config.toml
num_hidden_layers = 16
hidden_size = 128
num_attention_heads = 2
num_key_value_heads = 2
head_dim = 64
intermediate_size = 512
vocab_size = 1024
hidden_act = "gelu"
norm = "layernorm"
norm_place = "pre"
norm_eps = 1e-05
positions = "rope"
rope_theta = 10000.0
rope_fraction = 0.25
qk_norm = false
attn_scale = 0.125
bias = "all"
tie_word_embeddings = false
parallel_block = true
init = "trunc"
init_std_qkv = 0.0438
init_std_o = 0.00775
init_std_up = 0.0438
init_std_down = 0.00388
init_out_by_depth = true
optimizer = "adam_variant"
learning_rate = 0.00196
beta1 = 0.9
beta2 = 0.98
weight_decay = 0.11
lr_head = 0.00677
max_grad_norm = 1.0
warmup_steps = 399
schedule = "wsd"
decay_fraction = 0.678
decay_shape = "linear"
final_lr_fraction = 0.05
batch_tokens = [8192, 16384, 32768]
max_seq_len = 512
doc_mask = true
train_tokens = 101900000
max_steps = 6171
dataset = "wikipedia_en"
Each number is 50 + 12 x the weight over the matrix's rms, rounded and kept within 0 to 99. Layers, rows and columns count from 0.

# layer 3 MLP up, 512x128, rms 0.11, rows 290-302, columns 0-127
55 46 44 50 39 39 55 39 37 43 65 63 58 50 48 47 48 38 57 60 77 56 32 56 66 65 50 35 47 45 39 39 53 53 61 58 61 37 64 53 45 28 41 46 58 53 44 69 50 45 58 54 66 67 60 51 63 51 37 52 60 35 49 42 40 48 54 55 48 41 57 53 34 49 55 58 53 52 58 41 67 56 47 43 50 70 31 48 60 55 63 60 60 59 40 61 55 51 36 50 38 49 55 45 41 41 52 45 54 30 41 56 70 25 57 46 49 42 42 51 65 52 64 38 36 57 36 41
64 35 50 52 43 41 63 45 25 44 67 62 63 27 70 31 46 64 43 52 64 39 47 48 61 37 56 50 38 48 43 66 60 52 73 38 57 48 68 77 42 45 32 57 73 46 50 58 50 44 71 57 66 47 45 53 52 61 52 31 53 36 51 35 32 45 50 45 56 35 59 44 44 47 55 60 40 54 50 62 45 46 69 46 49 48 38 40 74 40 65 49 52 67 37 52 38 46 53 64 37 60 55 63 57 53 49 47 31 51 48 57 43 28 54 40 55 39 35 58 77 65 59 49 48 52 42 59
55 43 44 71 52 60 52 43 38 56 54 73 78 48 48 51 35 49 60 63 66 52 45 38 63 41 62 48 42 43 43 37 40 34 55 54 38 26 48 44 36 37 39 79 55 56 51 54 48 34 64 53 60 54 68 88 53 65 42 54 47 38 44 37 56 48 52 46 61 67 70 18 49 30 75 28 70 61 13 14 71 51 52 56 31 52 43 70 35 57 60 54 46 43 52 41 41 49 50 35 38 47 54 63 41 50 38 61 67 33 45 62 48 45 65 53 44 37 59 67 73 53 81 47 39 34 25 50
63 44 46 52 48 43 61 37 33 35 61 68 59 47 57 49 53 39 59 60 74 51 34 52 63 59 52 36 50 39 39 43 53 49 66 55 54 41 64 52 50 26 39 57 56 51 45 72 46 53 59 55 61 69 61 52 58 55 37 47 63 30 42 41 39 49 54 52 52 41 55 52 39 51 62 51 53 53 51 39 63 54 46 42 50 68 31 42 61 49 67 58 65 53 44 58 59 52 39 52 38 44 56 46 45 44 51 52 60 41 44 58 67 24 56 44 44 37 39 48 63 55 64 33 39 54 38 38
56 46 35 49 41 45 49 39 39 41 49 72 58 36 59 53 47 32 56 57 74 51 25 44 63 52 46 53 42 47 40 40 48 43 65 57 61 32 61 54 52 29 35 55 57 59 44 68 41 48 54 50 65 60 55 48 71 54 40 56 53 35 57 48 43 48 54 49 51 42 56 57 26 54 73 57 57 59 56 36 66 55 48 44 47 69 25 47 59 57 60 69 74 51 34 59 70 63 36 40 30 40 49 37 53 50 52 57 54 35 49 56 76 32 54 40 54 46 33 60 66 53 60 37 40 57 42 31
40 50 61 48 58 42 45 42 36 44 67 60 62 82 43 68 49 29 46 77 69 52 23 60 75 57 41 40 46 36 10 27 25 54 50 45 30 36 70 43 44 35 56 64 44 38 63 61 62 55 52 35 66 40 54 65 64 50 33 40 48 36 43 33 46 51 52 42 61 56 70 44 44 49 56 51 47 60 46 45 65 81 34 42 46 72 40 62 50 72 45 51 48 51 18 66 59 62 33 42 52 40 62 50 37 48 47 53 50 43 54 55 65 42 59 62 53 44 46 66 60 50 70 45 33 80 46 47
71 40 40 41 35 55 42 52 46 44 43 52 50 28 62 62 54 53 79 42 46 30 35 53 47 49 56 43 69 47 51 45 53 50 60 60 45 57 63 54 59 42 53 37 54 63 45 58 52 52 59 58 38 60 53 52 56 57 52 36 62 37 37 41 39 34 36 51 41 46 48 53 43 58 54 33 57 38 37 44 58 61 45 41 66 51 39 61 27 64 79 58 47 64 33 53 52 58 42 64 46 44 62 57 56 59 60 50 51 35 37 51 55 53 63 51 37 56 50 49 50 58 50 56 38 41 57 55
42 39 53 52 50 60 56 48 38 47 61 60 44 71 45 66 40 37 42 65 88 41 37 48 50 59 45 46 38 36 38 24 37 58 39 50 63 34 59 42 53 36 49 49 69 52 56 80 42 45 49 46 74 58 64 57 60 53 40 44 46 43 52 38 33 58 49 62 44 52 58 49 32 45 51 45 54 55 59 48 52 52 52 50 37 61 48 53 51 65 61 61 54 63 40 63 46 54 34 34 40 56 56 45 38 34 63 51 50 38 46 64 68 20 52 57 54 33 50 66 58 37 60 45 46 62 43 28
41 35 64 59 36 47 46 29 39 21 40 66 66 69 61 52 36 32 65 57 72 40 34 56 63 54 41 43 35 42 36 57 41 42 39 56 47 27 62 65 45 40 52 61 57 40 67 62 37 42 39 40 76 63 68 82 70 56 56 64 55 35 51 44 30 44 46 52 79 50 50 42 34 26 64 54 62 55 60 40 43 44 29 52 42 64 50 61 54 64 55 69 50 55 53 65 58 67 39 56 41 34 56 48 52 49 64 58 46 46 33 45 68 28 57 63 39 34 39 78 80 53 64 60 33 45 31 29
53 49 47 52 48 45 54 36 33 38 52 65 55 47 57 57 50 43 61 63 73 52 31 51 63 57 48 43 46 41 32 35 55 52 68 58 54 40 69 55 47 24 46 50 59 58 46 69 46 56 63 47 65 66 60 55 67 54 38 52 55 33 44 36 33 53 57 52 52 41 59 47 29 48 67 56 50 49 55 39 61 56 41 43 47 70 31 46 51 53 61 68 60 56 39 61 63 54 34 44 46 44 53 42 51 42 52 51 52 39 45 56 75 25 56 51 50 37 40 54 65 52 63 36 39 60 38 29
46 38 58 61 42 56 59 38 29 27 56 63 53 67 59 70 47 36 58 64 71 51 43 57 54 59 40 53 53 38 45 42 32 36 38 44 47 37 69 40 40 51 33 47 46 22 64 54 44 22 65 29 69 45 52 69 61 49 53 52 54 48 48 39 38 59 51 53 76 51 74 31 49 52 54 44 50 51 32 50 44 76 20 38 38 61 39 49 38 61 69 48 43 49 45 62 49 48 53 59 55 26 59 58 42 45 44 72 48 46 55 49 65 41 51 62 52 21 54 64 65 58 59 45 48 50 46 41
62 52 48 54 49 42 60 42 35 32 57 61 58 47 55 49 50 42 58 63 78 53 32 49 62 59 50 30 57 35 41 42 54 48 60 57 56 43 64 53 54 24 41 57 57 47 49 75 46 52 62 56 65 59 62 56 56 59 37 46 63 34 39 42 38 47 57 53 56 44 55 49 46 49 55 46 46 56 48 44 64 60 44 40 45 71 34 49 62 49 66 60 54 50 36 58 59 50 42 51 39 52 65 49 43 46 52 53 56 40 43 56 61 26 49 43 45 41 46 45 61 53 61 32 37 49 39 38
74 46 52 59 42 65 61 73 45 55 42 52 48 32 66 56 58 51 63 55 47 24 44 52 69 40 42 55 58 43 51 29 53 37 61 39 48 58 46 62 50 38 45 37 71 30 46 41 41 50 58 68 43 63 45 57 53 76 22 25 65 47 60 40 47 65 61 43 40 63 44 44 38 59 52 38 81 51 52 45 60 64 31 30 55 61 55 31 34 65 62 65 58 57 13 75 54 57 23 44 40 51 59 51 45 53 51 78 35 53 74 64 57 43 61 53 38 58 47 58 38 52 52 36 40 44 47 57
# layer 3 MLP down (transposed), 512x128, rms 0.0749, rows 290-302, columns 0-127
53 55 49 53 39 49 52 45 43 48 63 50 56 52 40 43 54 41 51 50 90 54 31 56 65 64 51 43 47 48 40 39 51 49 61 58 57 38 62 53 46 27 48 46 55 52 46 63 49 49 53 47 65 56 52 45 56 47 27 49 60 43 53 43 47 49 51 53 45 44 55 56 32 49 50 56 48 50 54 49 49 52 49 53 47 63 38 47 59 55 54 61 65 50 40 56 56 46 47 42 51 50 50 52 36 42 51 51 54 33 45 52 68 26 52 43 51 44 46 44 62 56 63 42 46 57 38 41
55 37 49 43 58 43 63 50 29 53 43 37 45 20 58 39 51 66 47 48 72 52 66 46 70 47 59 46 52 73 46 49 75 45 60 24 70 57 79 72 41 87 40 49 64 58 46 45 50 52 55 58 50 49 35 53 59 60 30 26 47 51 55 33 40 34 59 34 42 39 43 71 53 47 29 59 37 59 54 68 34 54 56 41 39 39 45 33 78 32 69 48 34 47 61 48 34 43 64 75 49 54 53 77 58 43 31 55 30 45 60 55 31 39 50 25 48 40 34 68 79 51 45 47 54 51 45 57
40 57 53 38 50 52 38 52 31 30 67 31 57 53 55 47 54 36 39 50 51 68 41 71 41 60 41 64 53 24 63 62 74 52 68 34 57 52 59 52 59 65 66 47 32 43 37 44 47 62 54 68 53 50 50 23 47 20 56 34 73 54 66 40 63 64 50 60 44 36 54 58 57 55 20 66 49 45 42 71 08 52 54 43 45 31 39 56 73 51 37 61 53 59 34 76 44 52 47 42 49 19 62 40 56 23 59 50 24 60 50 23 61 50 55 37 19 74 44 46 42 56 56 52 81 49 73 46
61 54 50 54 44 52 61 47 44 40 62 53 62 47 46 46 59 43 55 49 95 54 28 58 55 57 51 43 42 46 42 45 45 49 63 55 47 36 70 53 51 17 40 55 55 58 39 69 46 48 52 45 58 56 56 56 51 45 32 46 62 41 49 43 51 48 54 51 59 49 56 59 41 43 62 49 42 49 49 41 49 50 48 44 47 59 38 47 57 53 54 61 60 51 42 50 50 51 40 51 40 43 49 53 45 47 56 61 63 42 45 56 58 32 55 45 45 47 37 41 58 50 68 40 46 56 43 35
49 46 54 58 28 57 42 49 60 45 75 33 55 32 34 49 46 35 55 54 92 56 28 66 58 52 52 59 46 41 41 40 50 49 70 65 45 39 71 51 49 26 42 45 50 52 43 54 43 47 64 36 58 56 51 59 66 46 18 44 71 41 62 42 48 51 49 55 44 42 65 52 33 48 60 55 58 54 52 46 61 48 44 48 50 66 46 53 45 54 61 60 66 51 48 46 64 57 34 38 58 41 36 52 58 53 51 55 61 33 46 54 81 21 54 53 38 57 42 59 44 47 46 50 33 47 36 38
52 56 77 51 73 11 51 29 75 50 30 35 29 88 21 86 44 42 32 54 73 45 46 69 61 34 45 71 47 47 24 25 51 54 55 53 45 27 81 48 40 41 64 46 48 66 44 51 31 47 29 27 50 28 43 70 44 34 43 49 28 43 40 57 59 57 40 46 43 65 76 54 19 45 33 44 49 41 44 64 45 80 65 55 51 58 47 49 65 68 42 47 64 68 58 60 50 53 55 41 44 44 69 41 25 38 39 49 46 65 63 31 58 32 25 66 46 58 40 79 68 72 50 55 66 88 67 31
56 47 64 46 37 47 57 45 57 46 52 42 43 52 49 50 48 54 45 50 53 46 33 54 46 61 45 40 61 37 59 49 50 60 61 42 42 59 59 52 55 50 49 44 51 63 56 46 69 51 49 64 42 57 60 38 40 44 51 33 50 44 41 60 36 48 42 55 52 48 36 50 57 54 45 38 72 34 53 50 54 50 57 66 71 61 40 62 29 65 34 39 38 54 45 44 40 50 43 65 51 35 48 57 62 55 53 38 47 56 33 49 64 65 45 38 45 65 44 60 55 47 47 66 57 39 52 62
62 55 53 49 68 45 57 51 66 54 66 59 38 57 03 37 40 40 34 57 90 31 41 53 27 53 53 52 51 46 28 38 32 52 49 56 60 24 51 38 60 26 67 58 53 44 69 80 36 44 46 42 69 48 44 48 57 60 34 38 63 53 50 52 47 84 43 50 19 52 43 35 43 61 52 59 44 46 48 42 35 56 61 64 39 53 35 46 43 64 45 67 52 61 44 62 53 59 42 30 59 48 54 54 58 42 67 50 49 36 51 46 63 45 41 61 57 52 69 49 57 68 62 37 76 54 42 43
38 32 40 61 54 47 39 63 29 31 59 39 61 61 54 76 41 68 39 56 82 59 33 59 53 52 59 58 37 53 33 43 39 48 54 57 76 52 32 53 36 50 52 59 62 35 38 36 51 46 52 48 48 59 55 73 62 58 24 68 35 62 57 08 58 53 51 60 52 42 64 34 68 30 68 45 60 49 33 58 48 66 33 54 54 41 32 74 58 38 53 51 59 53 46 50 50 45 52 68 33 31 61 27 23 61 55 59 42 56 47 51 66 20 49 34 53 28 76 69 82 45 56 45 42 42 51 31
56 57 57 50 41 49 55 44 50 44 58 46 57 42 49 49 53 52 56 61 99 46 23 57 60 52 49 52 40 47 33 42 46 50 62 52 47 41 63 54 52 22 50 47 60 50 39 81 40 41 57 42 58 54 56 56 60 45 19 50 55 40 56 40 44 54 54 52 53 52 55 48 35 49 51 44 47 54 46 40 50 51 43 47 49 64 41 50 51 59 53 54 58 55 42 49 49 50 38 49 48 38 58 51 48 53 59 58 51 50 52 55 57 30 50 54 51 46 36 50 62 52 61 42 38 51 48 37
42 45 50 49 32 32 54 49 20 43 48 42 52 48 58 43 65 46 56 45 67 58 31 53 63 40 48 54 47 66 51 59 51 43 59 50 63 42 51 50 51 38 52 60 36 35 60 50 49 48 48 50 71 61 48 53 33 78 79 33 30 38 37 43 72 37 68 56 78 50 45 55 49 55 48 48 44 65 34 46 57 72 50 51 44 39 53 49 52 66 38 37 49 58 54 36 42 52 52 53 30 46 48 67 62 53 59 50 37 72 42 35 57 68 47 48 46 28 44 49 55 47 70 46 36 63 47 32
63 66 47 58 40 58 55 51 41 40 58 48 54 58 48 38 56 47 57 51 87 52 28 58 62 58 46 34 53 39 46 37 41 49 63 62 47 33 67 54 57 20 51 48 52 57 46 79 41 47 57 47 61 49 57 61 45 43 24 43 52 38 44 38 44 43 56 55 66 51 58 61 36 47 55 46 43 53 51 39 47 55 50 44 44 61 40 46 54 62 55 64 49 54 38 49 46 50 48 49 45 50 57 51 43 47 55 63 64 40 45 53 58 34 56 50 47 49 41 41 53 55 66 33 40 54 51 30
30 52 52 50 40 65 44 36 37 60 60 42 63 45 52 55 31 39 45 54 54 49 41 49 57 68 56 50 38 58 66 54 41 45 64 55 47 51 43 26 43 40 36 48 37 61 38 37 65 49 46 53 53 54 60 50 42 53 27 54 59 59 46 55 69 47 48 54 66 47 65 45 47 33 41 47 44 50 55 63 56 56 54 63 59 53 58 51 54 61 48 57 24 37 39 50 62 43 45 58 39 48 30 65 40 64 56 33 55 54 81 49 65 45 57 46 44 48 47 30 62 43 59 59 50 36 52 45